python train.py --hidden_act="geglu" --optimizer="soap_variant" --decay_fraction=0.662 --max_steps=6415
Each number is 128 + 24 x the weight over its row's rms, rounded and kept within 0 to 255. Layers, rows and columns count from 0. The size above them is the row's rms in percent of the matrix's.

# layer 4 MLP gate, 448x192, rms 0.159, rows 391-414, columns 96-191
size [103 101  97 106 104 103 103  99 103  88 102  96  98  94 101  94 104  98 109  96 101 100  95 108]
[[138 128  79 144 127 127 135 151 147 129 155 107  83 124 136 165 107 104  95 150  88 122 187  60  99 110 144 103 148 107 120 117 121  99 183 133 113 166 140  60 166  85 128 128 133 158 173  98 159 159 140 123 134  91 104 125 153 136 142 124 104 115 148 129 111 117 115 143  93 155 114 128 122  94 135 152 163 131 117 130 146 130  97 107  82 123 153 120 138 178 140 152 106 166 103 112]
 [120 118 152 122 126 104 137 133 100 138 123 162 134 146 151 135 114 124 134 120  87 113 172  92 131 148 110  96 102  63 106 120 158 136 135 133 133 138 116 151  73 133 103 116 121 144 136 125 147 126 149 111 102 125 153 124 162 126 119  99 115 160  84 117 122  97 116 105 146 103 100 122 121 127 141  78 121 170 178 167  87 115 126 141 127 157  77 128 147 167 102  94 104 186 171 161]
 [124 155 124 118  97 171 103 114 159 145 103 150  98 102 116 113 103 121  98 139 108 147 119 150  92 108  65 105 117 130 179 105 154 140 149 109 126 122 122 135 146 145 170 115 100  93 154 106 125 129 109 159 164 162 143 106 161  90 103 110  99 154 140 112 144 141 112 125  93 154 155 150 163 130 154 124 117 113 141 136 116 167 101 131 114 101 128 138 154 165 113 115 102 135 167 183]
 [112 131 161 130 118 119 112 128 148 103 101 148 129 110  75 144 116  95 118 143 136 144 120 101 117 159 153 132 126 126 115 110  74 140 124 113 104 118 153 160 169 139 104  97 122 168 158 149 112 115  95 149 150 152 113  96 117  78  96 112 142 138  96 106 168 152 101 132 153 135  99 129  96 141 125 182 143 150 135 139 140 105 173 119 121 190 116 176 134 141 137 134 149 159 133 107]
 [162 124 122  87 123 190 105 106 113 133 129 134  92 102 123 127 121 127 156 193 148 119 139 116 143 127 167 138 117 101 159 150 145 127 137 147 176 100 134 149 140 102 128 146 150 132 156 150 121  92 155 121 156  93 155 114 183 108 117 180  96 176 134 146 133 119 186 125 100 119 138 106 119 129 115 136 113  99 143 148 134 152  92 125 133 132 112 134 119 123 110 136 164  92 121 171]
 [121 154 143 154 147 119 166 114 108 139 137 148 118 110 116  98 191 112 115 128 134 130 156 140 130 152 119 138 134 116 107 123  95 172 112  76 159  98 136 118 121 110 134  96 110 137 104 126 159  76 157 125 116 143 124  98 156 163 102 145 149 106 106 115 157 157 132 159 116 128 127  94  97  99 115 178 149 135 152 136  85 170 108 139 119 111 118 167 166 181 117 157 136 169 129 156]
 [152  82 136 130 119 102 142  83 104 157 121 164 145 160 129 126 130 153 135  88 162  94 108 133 126 118 117  97 163  96 114  77 135 144 149 132 138 144 148 143 123 137 143 116 132 103 152 124 181 180 134 132 152 101 107 119 149 133 137 130  84 142 115 137 168  83 132 147 146 101  95  80  50 124 151 129 141 128 123 143 130 150 177 150 115  74 139 135 111 164 153 135 118 116  99 148]
 [153 119  94 133 150 123 142 112 101 161 178 122  85 122 120 159 137 133  97 108 127 105 111 117 120 119 130 118 108 106 171 129 114 152 140 111 150 135 153 186 165  99 125 122 115 102 116 165 130 128 130 158  95 118 137 138 150 146 144 137 147 138 132 100 113 156 144 169 111 148 130 128 127 147 112  88 144  84 125 131 142  87 180 168 135 141 131 137 125 164 157 102 108 132 156 135]
 [ 80 116  92 102 120 137 141 106  95 162 112 111 170 107  99 107 141  74 131 121 149 115 130 102 161 147 142  97 156 108 118  88 123 162  95 143 142 158 154 149 149 154 125 123  45 102  98 105 152 157 114 109 139 112 102 117 171 128 133 133 134 155 135  91 120 140 158 142  97  98 153 152 161 146 151 138 133 131 107 118 137 120 135 138 136 124 121 148 144 145 150 163 145  84 131 153]
 [129 117  89 143  95 141 135 136  90 103 129 101  99 144 173 137 119  91  97 153 151 167 141 109 161 119 112 122 140 135 146 108 135 151 162 118 138 133 109 106 154 182 107 128 127 141 134 129 144 134  99 170  97 159 119  92 183 107 125 149 146  91 148 159  99 125 124 170 156 144 182 117 145 124 116 132 130 112  97  98 131 163 110 117 133 134 153 133 107 156 102 109 143 149 161 113]
 [141 135 136 130 128 123 138 132 108  80 158 100 126 108 107 130 186 118 121 113 156 142 161 109  92 140 119 157 133 158 136 129 128 177  86 173 161 172 166 120 133 140 116 133 140 151 142 110 134 112 107  91 133  90  80 168 138 113 108 111 116 114 111 124 121 149 127  99 116 152 141 143 125  74 130  77 124 156 103 137 131  77 117 153 173 131 104  89 119 144 116 152  93 100 115 135]
 [148 158 132  98  84  96 152 141 130 143 118 145 119 129 129 151 147 117  92  97 170 143 155 110 100 159 109 121 132 122 128 173 126 114 118 156 133 102 142 128 146 166 151  86 126 150 100 113 115 158 215 124 126 132 108  97 107 157 116 142 133 150 130 127 124 125 115  92 135 160 127 116 150 129  94 190 142 128  99 157 146 179 100 126 146 128 117  67 181 138 115  86 109 136 156 118]
 [154  91 127 164 121 127 123  87 125 150 154 166 143 112 180 109 118 144  95 166 128 107 134 123 101 146 109 160 113 137 119 105 108 162 141 144 150 127  95 129 116 132 109 157 126 108  93 127  91 109  95 148 130 158 127 121 126 150 147 145 108 135 115  84  90 149  82 139 146 103 112 133 139 111 150 143 150 115 126 161  86 160 124 104 156 128 139 108 119 149 117 125 118 135 106 165]
 [107 122 121 149 134 174 123 115 115 144 123  96 100  98 201 125  98 129 144 120 179 139 136  99  98 136 111 101 133  83 135 159  86 121 136  94 152 147 123 134 125 146 148  83 118 114 146 141 152 120  81 111 159 105 108 131 129 118 102  95 122 154 156 159 103 137 142 130 127 101 150 133 112 109 159 156 174 160 133 151  96 134 111 128 120  92 150 103 138 106 117 144  98 137 136 118]
 [117 146  87 107 139 117 165  89  97 116  90 133 100 109 135 118 136 146  96 150 137  89 113 120  82 163 115 136 135 120 125 134 136 114 146 138 126 181 156 125 103 135 135 136 135 142 108  80 175 147 101 134 124  85 102 141 118 116 156 133 161  78 189 141 162 161 134 131 124 134 147 147 115 110 166 141  95 107 111 135  98  97  62 136 138 104 148 125 186 137 115 146 113 101 124 109]
 [101 148 141 114 138 146 134 135 117  81 143 145 146 143 107 117 124 129  89 138 120  99 155 119 129 126  98 101 132 131 156 134 105 101 129 164 108 123 130 150 174 108 140 136 178 100 158 112 128  98 127 137 109 107 161 125 106 156 132 142  78 116 176 131 139  94 133 151 160 129 104 175 137 143 105 141 148 150  85 132 122 132 129 131 134 106 167 118  94  93 130 143  67 169 131 112]
 [122 116  77 142 117 139 120 139  95 160 102 111 131 104 143 129 133 134 138 133 111 132 143 108 107  97  78 121 161 137 134 125 117 124 192  64  92  84 183 163 155  97 112 129 105  69 114 143 143 118  91 145 129 134 122 128 139 102 139 104 104 147 109 141 112 154 132 135 117 143 107 102  84 128 108 131 102 171 123 128 132 127 161 107 132 129 110 103  92 167 126 129 124 145 110 143]
 [104 122 180 133 110 161 164  87 136 114 149 177 131 101  99 126 119 115 119 124 187 124 144 138  92 151 135 109 122 123 167 166 130 149 125 116 111 158 108 153 124  87  98 131 133 134 119 119 120 121 174 155 123 153  96  98 125 152 132  94 137 101 127 132 161 147 161 101 125 118 143  77 118 147 188  87 112 109 145 123  91  80 107 136 143 165 125 113 121 151 114 123 153 170 147 122]
 [145 140 137 127  91 142 101 138  92  97 123 143 116 140 127  92 107 123 106 132 152  83 167 103 118 121 160  98  72 129 128 130 136 106  96  97 132 119 131 141 111 138 137  87 124 150 151 119 140 130 140 149 145 147 141 114 181 176 110 106 175 132 134 116 108 168 116  83 110 166 116 160 113 140 116 170 153 152 127 148 148 111 127  93 121 149 172 132 107 151 135 148 120 115 102 113]
 [123 156 121 109  97 102 183 105 119 148 137 112 120 182 141 132 178 101 142 154 113 102 110  98 124 155 130 114  92 137 118 134 134 132 112 163 101  88 153 137 167 165 135 116 154 143 126 147 148 139 143 150 115 100 140 170  65 132 129 104 122 111 134 141 118 108 159 109 117 119 112 142  85 155 114 142 123 110  94 130 132 129 125 153 124 143 113 104 136 147 142 125 116 130 149  87]
 [121 137 110 164 161 149  86 100 100 114 125 116 110 119 121 120 149 127 150 131 128 100  90 122  95 178 151 115 149 147 106  62  88 157 183 144 128 110 147 143 131 106 137 183 152 150 169 136 166 135 118 138 119  94 131 109 127 163 191 134 125 137 194 118 153 155  98 166  99  92 139 130 101  87 143 132 147 116 126 145 173 130  93 126 125 115 115 138 104 146  80 119 138  90 132 126]
 [100 175 130 150 130 136  93 136 111 153 149 140 147 103 125 114  87 143 107 176 138 139 133 124 150 121 110 115 135 117 146 144 163 110 115 110 115 151 103 127 121 150 143 129 154 112 131 105 140 133 100 126 116 125 175 150 144  93  62 102 167 158 130  91 116 154 126 117 122 124 101 135 102 131 117 130 147 155  68 147  96 131 103 117  80 146 150 106 166 144 115 159 128  72 150 132]
 [130 136  99 147 166 129 149  98 152 144 104 184 103  82 110 140 150 124 158 156 132 110 149 101 134 121 130 126 104 114 158 102 149 177 161 117 145 152 110 131 131 125  87  76  99 109  95 106  77  73 161 121 156  87 139 128 143  99 135 169 169 117 114  96  98 118 140 132  86 119 105 127 123  96 124 144 125 140 114 118 130 162  92 168 146 114 143 125 170 153 144 140 139 126 110 108]
 [ 95 111 140 113 107 149 162 120 118 118 178  99 133 145 152  97 122  98 159 116 112 165 108 108 140 154 136 151 121 120 121 162 141 168 153 151 133 132 133 130 136 145  93 116 175 124 112 130 168 106 129 180 107 117 187 118 143 175 104 173 162  88 128 110  61 104 151 120 112 131 135 146 128  92 129 119 164 157 104 147 116  92 104 165 113 146 120 172 106 151 150 110  87 131 116 136]]
# layer 4 MLP up, 448x192, rms 0.151, rows 391-414, columns 96-191
size [105 105  96  98 104  95  97  92 101  92 101  98  91  80 104  85  97  96 109 100 102  98  95 106]
[[139 116 125 157 129 130 167 144 182 133 115 171  91 141 126 125 160 145 142 138 135 123 120 122 115 103 100 132 148 130 100 132 153 134 110 123 150 139 149  99 109 101 109 104  66 138 140 131 145 127 131 144 174 104  97  95 159 128 137 172 103 118 161 154 153 165 136 115 135 179 129 118 104 158 177  88 169 105 131  86  97 128  86 124 108 103 132 138 104  96 146 126 121 130 111 133]
 [ 97 127 116 126 168 147 129 172 100 143 137  95  94 136 119  89 139 125 116 148 134 131 100 122 137 101 123 179 156 134 163 107 158 138 175 104 152 108 100 147 123 143 132 146  90 135  80  86 113 124 149 109 166 143 177  90  94 135 118 168 139 115 123 152 128 157 144 140 126 139 114 139 105 127 108 127 101 121 143 143 125 127  75  76 128 146 172 126 135 152 165 163 142 119 145 172]
 [133 104  91 152  94 167  78 105 108 188 122 141 105 137 173 136 193 115 133 124 129 140 110 110 162 128  90 118 129 106 145 173 165  95 117 124  88 146 100 146 128 134 128  98 144 145 134 100 161  88 167 185 103  98 143 132 132 146 125  81 142 133 105 134 147 122 146 112 120 147 113 128 124 124 119 135 126 112 117 103 103 137 150 150 156  97 132 145 126 107 129 153 116 136 130  99]
 [133  84 119 135 101 103 118 144 115 169 108 192 139 142 113 137 161 136 115 149 107 172 131 136  92 113 145 113 121 146 108 119 157 121 116 157 143 127 133 138 109 162 110 109  66 123 153 112 126 126 125 122 127 103  73 145 111 103 135 155 102 133 121 134 143 139 139 123 134 178 125 104 146 144 125 156 115 158 133 129 123  89 128 128 120 136  88 158 105 157 171 148 138 136 159 147]
 [132 148 145 102 118  97 173 128 181  93 125 136 146 148  85  98 160  90 125 138 102 152 134 141 173 138 102 101 146 155 138 148 163 149 126 146  86 128 109 102 172 117 113 158 116 168 100 138 109 105 115 132 117 110 111 149  87  98 114 111 129 127  81  91 113 141 126 120 170  95 155 151 117 161 110 100 115 143 155 173 144  99 115 121 138 104 146 135 110 122 107 148 158  92 168 132]
 [123 145 104 146 123  94 140 144 104 150  84 116 136 141 171 124 111 127 119 140 143 136 109 116 146 106  85 184 125 109 130 146 141 122 161 165 128 136 112 123 103 123 137 136 170 128 131 107 103 119 131 155 101 166 147  81 117 127  80 129 122 131 156 122  38 102 108 149 133 148  89 139 139 109 106 139 141  97 123 105 168 152 126 127  81 138 155  95 126 132  99 142 131 197 149 128]
 [ 70 114 104 125 150 128  99 161 168  90  95 152 130 141 145 144 161 135 136 169 104 118 150  97 105 156 142 132  95 122 161 127 152 114 107 118 123 142 128 128 131 111 101 136 138 150 156  98 112 127 115  72 134 160  85 103 157 144 111 137 152 147 127 135 133 151  98 122 129 123 157 110 120 159 130 161 137 141 137 117 123 109 174 111 142  99 127 131  95 137 102  82 122  99 139 128]
 [170  98  84 131 137 170 122 100  93 123  93 154 117 165 141 158 142 111 144 133 115 132 142 140  92  81 130 170 120 120 128 116 146 171 121 140 121 160 122  89  61 104  77 107 149 104 103  63 154 150 128 152 121 113 107 114 156 109 122 138 146  80 149 160 104 157 140 114 119 120 108 153 119  97 133  96 140 124 120 121  94 132 114 129 130 141  94 174 137 165  88 139 140  91 135 127]
 [137 125 121 101 181 156 148 131 121 167 126 122 105 118 170 144 145 110 109 104 133 137 133 112 167 138 153 144 108 134 111 149 147 171 111 151 128 139 124 126 125  89 175 163 102 131 153 186 112 102 120 109 182  97 171 148 101 124 148 168 100 101 154 140 135 120 189 127 146 127 125 112 126 130 114 127 124 106 119 142  97 157 129 168 174 112 128 120 129 123 140 126 185 126 118 135]
 [134 107 195 106 113 139 121  98  83 125  79 135 113 122 130 113 166 104 110 109 130 153 124  93 139 148  53  83 121 174 131 126 113 134 148 135  95 140 117 111 111 152 127 116  68 102 138 141 110 151 134 174 178 136 123 109 129 117 125 162 121  98 181 147 136 190 135  66 109 164 119 142 125 123 123 109 108 161 124 106 135 125 108  77 153 137 154 158 154 140 134 134 132 140 115 133]
 [123 183 156 144 124 131 100  82 180 144 136 131 133 118 104 131 138 118 146 111 142 107 107 130 124 162 125 154 135 127 119 120 124 131 121 146 159 146 122 114 115  86 104 122 142  98  83  99 127  99 150 157 135 162 106 113 139 104 132 113 194 140 122 122 139 146 145 122 114 148 126 152 212 102  83 109 100 183 132 145  92 161 132 110 139 108 130 112 142 135 136 142 148  90 109 162]
 [178 122 123 143 143  80  77 139 157 160  94  88 110  94  84  99 150 142 108 110 115 160 135 136 149 110 122  67 106 142  96 140 163 127 104 104 191 152 159 142 134 117 171 144 136 113 123 156 135  99  96 132 108 125 124 153 136 130 139 125 125 132 128 127 172 120  80 108 130 113 156 153 116  92 128 102 118 141 117 126 161 130 150 133 111 155 118 128 122 101 103 136 169 106 110  86]
 [121 159 107 108 121 159 121 112 135 112 136 133 101 152 141  97  82 109 115 150  96 107 110 143  94 126 121  99 124 114 131 125 112 111  90 111  96 141 126 110 121 118 115 112 145  99 113  95 129 139 104 134 138 144 129  89 133  84 140 146 110 130 142 117 145 154 154 121  99 177 137 149  86  99 111 111 137 124 126 126 108 136 119 128 154 119  92 154 183 130 184 113 139 135 133 151]
 [110 152 129 116 138 136 108 124 178  93 131  95 133  97 113 124 120 150 101 105 126  75  98 134 138 117  95 151  98 155 130 104 170  99 142 135 126 184 179 164 124  90 151 124 161 138 135 143 109 130 159 130 115  96  81  83  81 127 154 110 106 106 144 127 137  87 109 115 121 176 128 119 147 149 111 114 157 106 149 130 161 147 145  94 119 139 126 102 106 142 150 150 135 118 135 135]
 [104  98 103 148 129 117 109  92 123 120 164  92 118 139 128  83 139 126  99 113 126 118 101 108 119 118 118 107 121 155 125 140 152  96 153 166 152 132 112 110 155 130 161  84 110 120 109 138 113 117 105 111 170 153 124 128 124 106  96 122 104 107 130 170 135 143 159 147 146 139 113 147 121 115 128  89 147 107 143 180  78 157 118 143 135 145  96 102 123 142 153 198 134 132 124 142]
 [114 123  97 123 123 113 146 177  79 126 128 123 114  97 122 143 103 123  78 148 127  73 123  81 127 137 133 143 131 115 131 176 132 154 169 126 113 154 142 135 118 140 127 110 153 114 113  41 120 134 119 134 128 133 109 131 112 109 129  79 116 129 157 140 158 123  93 136 134 133 150 169 135 174 204 136 165 178 138 127 103 107 103 161 127 139 109 123 137 101 146 164 113 114 127  86]
 [ 99 151 139 160 150 109 141 127 144  82 132 148 137 130 114 123 135 155 105  82 123 132 127 104 109 168 142 101 103 114 109 112 114 161  93 146 153 118  56 120 128 141 178 101 119 108 126 146 121 137 105  97 129 174 118  77 129 133  94 126 157 108 101 100 161  92 130 129 106 165 130 125 114 104 118 163 135 131 140 155 119 144  95 164 174 103 122 162 122 152 115 131 161 143 122 143]
 [125 129 160 147  79 111 157 138 130 110 139  94 131 151 133 131 110 155 128 123 130  95 109 106 147 127 130 157 181  97  88 125 105 127 108 123  93 103 138 141 115 163  87 121 121  96 138 132  93 127 124 168  96 101 147 124 164 131 110 137 118  89 138 150  88 144 134 127 128 145 138 128  84 144 147 140 129 125 131  93 101  94 167 126 113 162 142 134  72 131 102 155 139 129 150 158]
 [152 139 152 153 105 150 158 146 165 166  96  93 129 137 131  90 139 128  98  87 131 154 131  94 157 124 130 125 149 141 108 130 120 162 105 136 139  98 167 151 114 139 127 102 115 166 111 117 159 104 175 106 103 121  99 104 106 105 105 190 109 119 129 123 120 145 153 163 113 147 118 178 144 112 172 103 101 133 128 121 114  94 175 134 152 167 102 130  80 101 156 144 119 153 136 137]
 [116 116 155 168 148 124 146 148 123 158  90 149 114 106 122 102 148 106 102 159 128 120 107 123 110  96  79 137  93 164 134 151 118 112 124 134 111 137 160 137  80 146 144 141 133 108 147  89 141 142 106 113 141  93  84 120 133  80 100 116 149  92 124 115 152 132 152 112 134 167 123 140 110 130 130 161 117 146 131 124 138 129 105  78 139 133 153 138 130 128 151 112 155 131 144  92]
 [128 122 136 190 145 137 107 125  90 117  93  93 140  95 148 105 143 151 131  83 159 120 124 114 125 130 122  92 163 140 101 117 147 151 117 116 132  90 125 102 178 140 152 126 143 123 127  93 111 133 193 146 203 108 119 108 132 110 140 149  84 166 132 139 134 156 103 139 122 159 158 106 120 107 166 106  94 126 165 113 147 126  99 110 129  78 113 146 151 114 116 149 145 102 120 127]
 [ 71 167  85 115 109 142 101 124 146 129 117 143 103 146 129 137 114 174 150 122 154 153 137 144 111 133 102 143 111  81 159 132 132 127 147 108 147 102  88  80 139 150 161 141 191 126 129 120 120 123 128 165 127 139 121 140 129  90 101 126 116 124 124 124 120 131 155 179 140 128  97 124 119 153 147 133 149  93 118 130 162 138  80 104 144 162 162 181 148 135 153 151 158  95 139 119]
 [135 147 119 135 137 153 137  96 169 102 110 114 164 143 170 116 108 131 193 127 151 141 127 121 136  65 126 124 146 145 137 104 140 101  79 105 172 148 128 147 132 151 111 129 151 110  91 183 148 128 140 142 150 148 119 119 175 107 165 132 131 135  92 125 138  86 145  96 146 104 130 169 131 151 148 129 106 173 111 130 107 149 139 144 166 132 142  89 133  95 104 112  95 137 128 125]
 [133 128 124 145 138 127 136 116 146 160 138 141 138 161 138 121  81 105 152 116 142  96 147 147 130 129 121 126 169 129 152  87 128 133 141 119 120 133 115 155 123 154  77 121 129 108 124 100 129  89 140 186 110 155 194 105 144 137 130 140 122 113 149 141 114 164 155 145 163 119 137 131 108 149  89 175 171 130 131 101 160 167  64 154 131 125 137 113 122 126 166 111 151 115 185 159]]
# layer 4 MLP down (transposed), 448x192, rms 0.146, rows 391-414, columns 96-191
size [102  99  99 108 103 101  96  96  95  93  96  95  98  87 102  91 100  99 105  99 110  95  98 106]
[[121 147 130 128 126 142 136 127 147 127 108 137 133 121 152 100 114 110 133 132  91  85 150 155 150  90 157 155 156 171 147 146 133 125 131 150  90 164  65 110 162 170 169  93 149 158 133 132 146 167 115 151 114 114 151  98 173 142 111 130 137 143 128 116 116 136  88 119 202 118 141 160 154 132 129 122 131 129 126 146 155 136  98 143 136 174  89 132 110  96  83 145 104 130  99 147]
 [133 118  86 120 138 142 131 137  94 123 119 123 121 136  76 141 140 109 119 113 168 157 144 135 117 117 133 149 103 135 152 130 143 103  77 101 121 135 146 173 145 112 155 130 104 137 145 112 126 163 100 108 159 133 112  73 169 114 131 171 117  98 149  77 110 121 111 107 131 127 156 149 131  72 167 129  76 117 116 135 175 166 112 140 105 103 107 108 116 156 110 106 163 129 129 115]
 [154 139  99 122 163 156 102 136 134 127 100  82 167 152 132 125 103 146 138 127  98 103 134 108 114 140 147 138 118  98 138 182 152 107 114 146  88 153 139 118  87 144 129  97  99 141 169 102 120 140 124 155 121 108 157 131 111 204 165  72 128 112 108 155  79 135 153 138 158 114  98 133 121  97 135 100 112 131 172 163 101 119 131 173 110 139 160 104  83 117 152 127 113 100 162 159]
 [133 124 116 149  90 132 139 158  61 122  99 152 123 143 125 141 144 117 146 129 140 124 143 127 167  99 122 161 110 169 142 102 146 178 132 135 144 159 127  79 148  93 108 119 118 149 118 109 132 150 120 180  69 151 110 112 112 121 108 115 109  76 156  95 173 114 136 116 141  74 129 105 167 140 142 145 104 157 153 117 168 128 112 125 115 133 135 202 151 180 110 131 142 140 157 146]
 [127 174 111 100 145 123 114 120 101 162 150 131  76 160 145 103 157 147 119  95 113 127 126 115 139 120 123 144 137 194 132 135  86 134 114  88 137 161 155 137 119 157 143 102 153 102 124 131 134  87 117 128 105 107 106  89 141  79 134 114 111 160 136 144 134 153 124 151 120 178 182 125 100 134 162 126 126 155 129 103 122 138 153 115 136  90 132 125 125 119 152 103 141 116 114 137]
 [ 85 109 164 116 132 111 122 118  76 142 135 136 144 134 114  54 101 140 153 123  61 147 146 118  90 127 117 119 136  91 122 118 123 132 130  41  98 116 110 102 165 119 114 120 137 116  62 145 112 114 122 130 129 117  96 101 180 131 144 129  98  91  97 137 162 151 171 159  91 137 162 139 118 111 108 149 145 134 143 162  92 149  94 146 149 109 132 114 120 129  95 138 118 111 136  75]
 [136  94 147 166 119 158 166 142 157 122 152 125 143 142 141 137 101 108 113 110 121  99 113 157 167 125 108 129 121 102 115 139 114 127 151 125 151 136 118 165  78 114 124 139  86 155 139 126 130 146 103 104 104 120 125 129 128 123 129 134 132 105 155 136 138 138  94 145  91 164 109 142  79 123 134 143 142 160 102 157 112 176 122 101 143  98 166 153 172 149 113  99 102 128 155 148]
 [141 123 132 132 116 102 111 111 122 155 158 133 146  85 146  99 127 115 128 133 144 155 110 115  99 111  73 186 152 133 142  85 101 148 129 103 102  99 139 162  82 107 128 132 152 106 110 149  91 120 115 109 106  78 122 174 151 134 157 151 166 142 140 143 121 101 113 144 105 102 107  97 155 151 138 123 117 131 136  83 118 106 102 118 117 148 132 166 153 151 146  94 115 117 157 143]
 [115 113 136 147 180 132 111 163 126 103 128 146 105 125 106 152 136 176 150 167 138 162 145 122 131 149 108 131 108 111 124 119 168 116 123 116 122 153 143  98 124 122 118 147 181  93 122 101  72  93 140 143 137 153 116 145 150 155 148  72 134 134 135 151 105 109  89 169 150  94 143 128  87 115 147 122 127  68 119 157  98 140 160  79  91 137  86 106 126  78  82  91  93 143 124 140]
 [118 125 159 153 107 127 153  63 137 117 144 124 109 131 168 122 131 126 101 138 138  91 134  98  83  96 139 109  97 114 153 126 150 144 120 162  76 143 126 104 140 113 149 101  96 145  93  95 124 139  85  92 171 145 138 138 130 137  98  95  83 143 147 132 135 126 132 134 166 115 104 138 103 139 100 115 136  76 124 109 162 113  97 122 102 114 142 113 133 104 169 135 127  91 152 169]
 [161 121 162 108 163 142 126 117 113 105 133 135  75 135 160 146 155  87 136 135  96 123 153 159 125 115 106 115 139 114 133 107 113 134 137 150 125 158 122 175 105 138 121 132 157 111  73  99 132 112 152 103 164  92 149 146 128 189 114 168  98 111 122 145 136 164 121 126 134 148 156 134 102 131 148  78  65 109 112 159  99 168 129 135 109 163 114 154 145 150 159 129 108 115 101 130]
 [139  91 119 123 130 162 146 149 105 182 147 152 140 124 130 115 125 129 122 116  90  86 146 130 155  83  99  96 127 153 107 129 120 140 102 133 147 120 132 132 110 125 181 134 143 119 114 121 178 124 117  92 147 113 113  88 117 136 142 139 156 121 189 162 122  87 137 102 132 104 122  90 123 157  96 111 103 119 113 131 116 128 123 140  89  82 138 151 135 146 125 149 110 108 154 141]
 [128 115 136 121  66 119 146 197 113 101  75 141  94  51 109 100 168 119 145 149 125 150 129 135 159 126 125 155 177 140 135  75 141 163 128 138 133 116 144 119 148  75 136 147 143 117 145 125 160 124 150  97  94 133 121 133 113 119 111 194 124 155 134 111 121 126  94 101 160 132 139  90 108 127 146 119 135 125 164 145 142  92 100 145  88 122 157  82 110 143 144  98 117 154 139 120]
 [123  89  86 157 120 135 127 145 141 134 120 107  99 129 109 141 118  69 130 150  93 120 199 123 142 128 150 135 120 110 154 163 131 144 150 167 164 121 144 110 136 120  96 114 137 158 118 132 150 108 132 122 111 175  96  87 166 109 135  92 113 135 136 168 165 137 121  96 150  92 119 149 148 139 129 140  73  17 125  98 150 130 145 120 137  84 115 119 190 189 123 149 106 120 151 113]
 [117 139 109 160  97 145 112 149 134 151  76 123 204 136 148 114 131 143 138 140 139 112  65 138 130 164 134 118  80  74 125 153 113 146 141 111 136 158 105 125 164  98 138 117 125 110 121 119 134 149 116 139 135 129 170 143 143 118  93 103  92 156  88 115 128 120 110  93 115  85  79 122  80  96 162 163 121 157  87 120 135  91 140 154 133 132 211  96 129 117 112 122 126 135 160 114]
 [110  85 121 156 161 100 108 146 119 116 118 149  98 142 138 122 163 144  89 135 125 170 119 104 120 155 168 111 119 113 135 154 113 121  95 114 119 158 135 100 127 154 118 101 130 120 119 107 155 109 182 110 125 140 118 163 145 132 104  87 131 128 123 132  88 125 137 131 110 124  82 114 142 146 142 151 154 151 116 125 132 160 152 162 132 127 113 139 110  69 118 181 141 147 129 138]
 [112 108 155 151 129  99 124 109  99 107 147 180 146 168 156 148 120 135 138 168 109 111 156 116 103 151 133 116 112 140 128 121 141 121 150 137 159 122 133 130 204 115  68 138 140 102 150 148 109 140  97 123 139 124 123 143 147 121 159 122 128 129  97 147 105 156 124 145 118  88 144 106 120 145 155 168  75 130 109 175 135 173 167 123 137  97 171 118 102 174  62 139 107 119 147 195]
 [182  85 170 154 108 145 175 120 117 143 143 162 165 117 127 138 144 151 179 117 123  86 151  81 133 135 115 116 115 109 127 116 117 148 155  82 108 124 122 113 146  95 135 120 127 137  87 177 145 129 180 119 146 118 133 156 114 102 126 155 108  98  99 144 152 139 102  91  88 122 129  68 148 128 135 120 112 115  95 158 116 123 121 120 158 128 153 127 122  85 112 148 148 129 131 105]
 [105 104  75 153 114 169 141 128 125 123 134 124 128 103 108 164 115 127 111  48 125 149 113 102 112 146 109 126 132 147  98 130 115 151 125 102 122 141 131 145 108 192 151 100 136 120 107 120 119 131  87 144 141 137 136 138  88 142 123 172  76 124 104 113 184 133 130 133 141 112 137 134 102  64 127 107 118 125 122 158 107 136 119 123 122  81 104  88 129 120 107 121 104  96 141 160]
 [122 180 105 143  99 146 110 140 115 124 162 102 115 108 123 137 123 135 124 112 133 103 100 135 126 106 136 147 143 148 105 102 153 132 124 126 125  94 103 156 147 102 127 104 102  89  89 109 117 142 177 128 149 176 143 147 154 103 138 100 107 153 171 157 135  97  94 147 137 133 147 154 113 127 115 120  73  95 157 114 155 126 145 122  89 123 194 150 158 137 150 130 120 147 159 127]
 [130 102 177 150 141 126  77 174 154 126 107 136 116  80 115 166 125 135 101 154 154 123 110 158 130 136 130 127 135 147 131  73 174 167 120 127 109 120 191 113 105 159 132 155 134 132 117 140 105 132 109 132 136 142 143 126 132 139 127 156 101 116 134 193 135 157 126 165 110 110 162 144  91 128 123 166 104 188 132 144 170 150 123 100 159 132 102 140 122 142  99 135 122 116 108 130]
 [160 135 126 109  88 111 146 133 101 141 146 109 149 112 144 126 107 139 161 110 122 130 100  89 144  96 126 151 113 125 103 164  80 105 136 114 162  80 104  92 132 138 155 110  91 153 125 110 119 133 118 143 155 129 141 109  87 125 166  90 169 145 103 125  86 132  74 128 140 122 110 116 188 160 113 138 147 148 106 133 102 152 164  88 133 113 164 129 113 136 110 158 133 126  83 128]
 [166 140 131 112 121  97 148 146 130 120  65 128 124 171 129 132 127 145 111  96 145 134 120 149 146 154 202 106 112 122 170 143  96 105 102 162 100 133 111 135 113 157  98 145 144 140 151 139 110 166 160 115 111 133 150 127  79 133 101 167 164 141 116 107 140 128  76  77 146 101 150 115 128 140 120 116 150 169 136 112 121 118 123 168 126 186 120  89 122 153 122 143 114 144 162 115]
 [131 114 116 125 100 150 147 106  83 112 144 139  98 156  95 134 100 130 123 112 115 165 122 122 138 144 158 110 135 128 108 124 106 102 138 140 106 158 154  80 118 110 121 133 170  74 174 109 100 156 135 104 113 155 163 118  87  93  80 142 133 117 113 147 124 107 145 123 138 166 145 113 166  96 149 131 151 160 145 151 134 100  76 136 127 128  99 131 110 160 115 114 107 150  88 106]]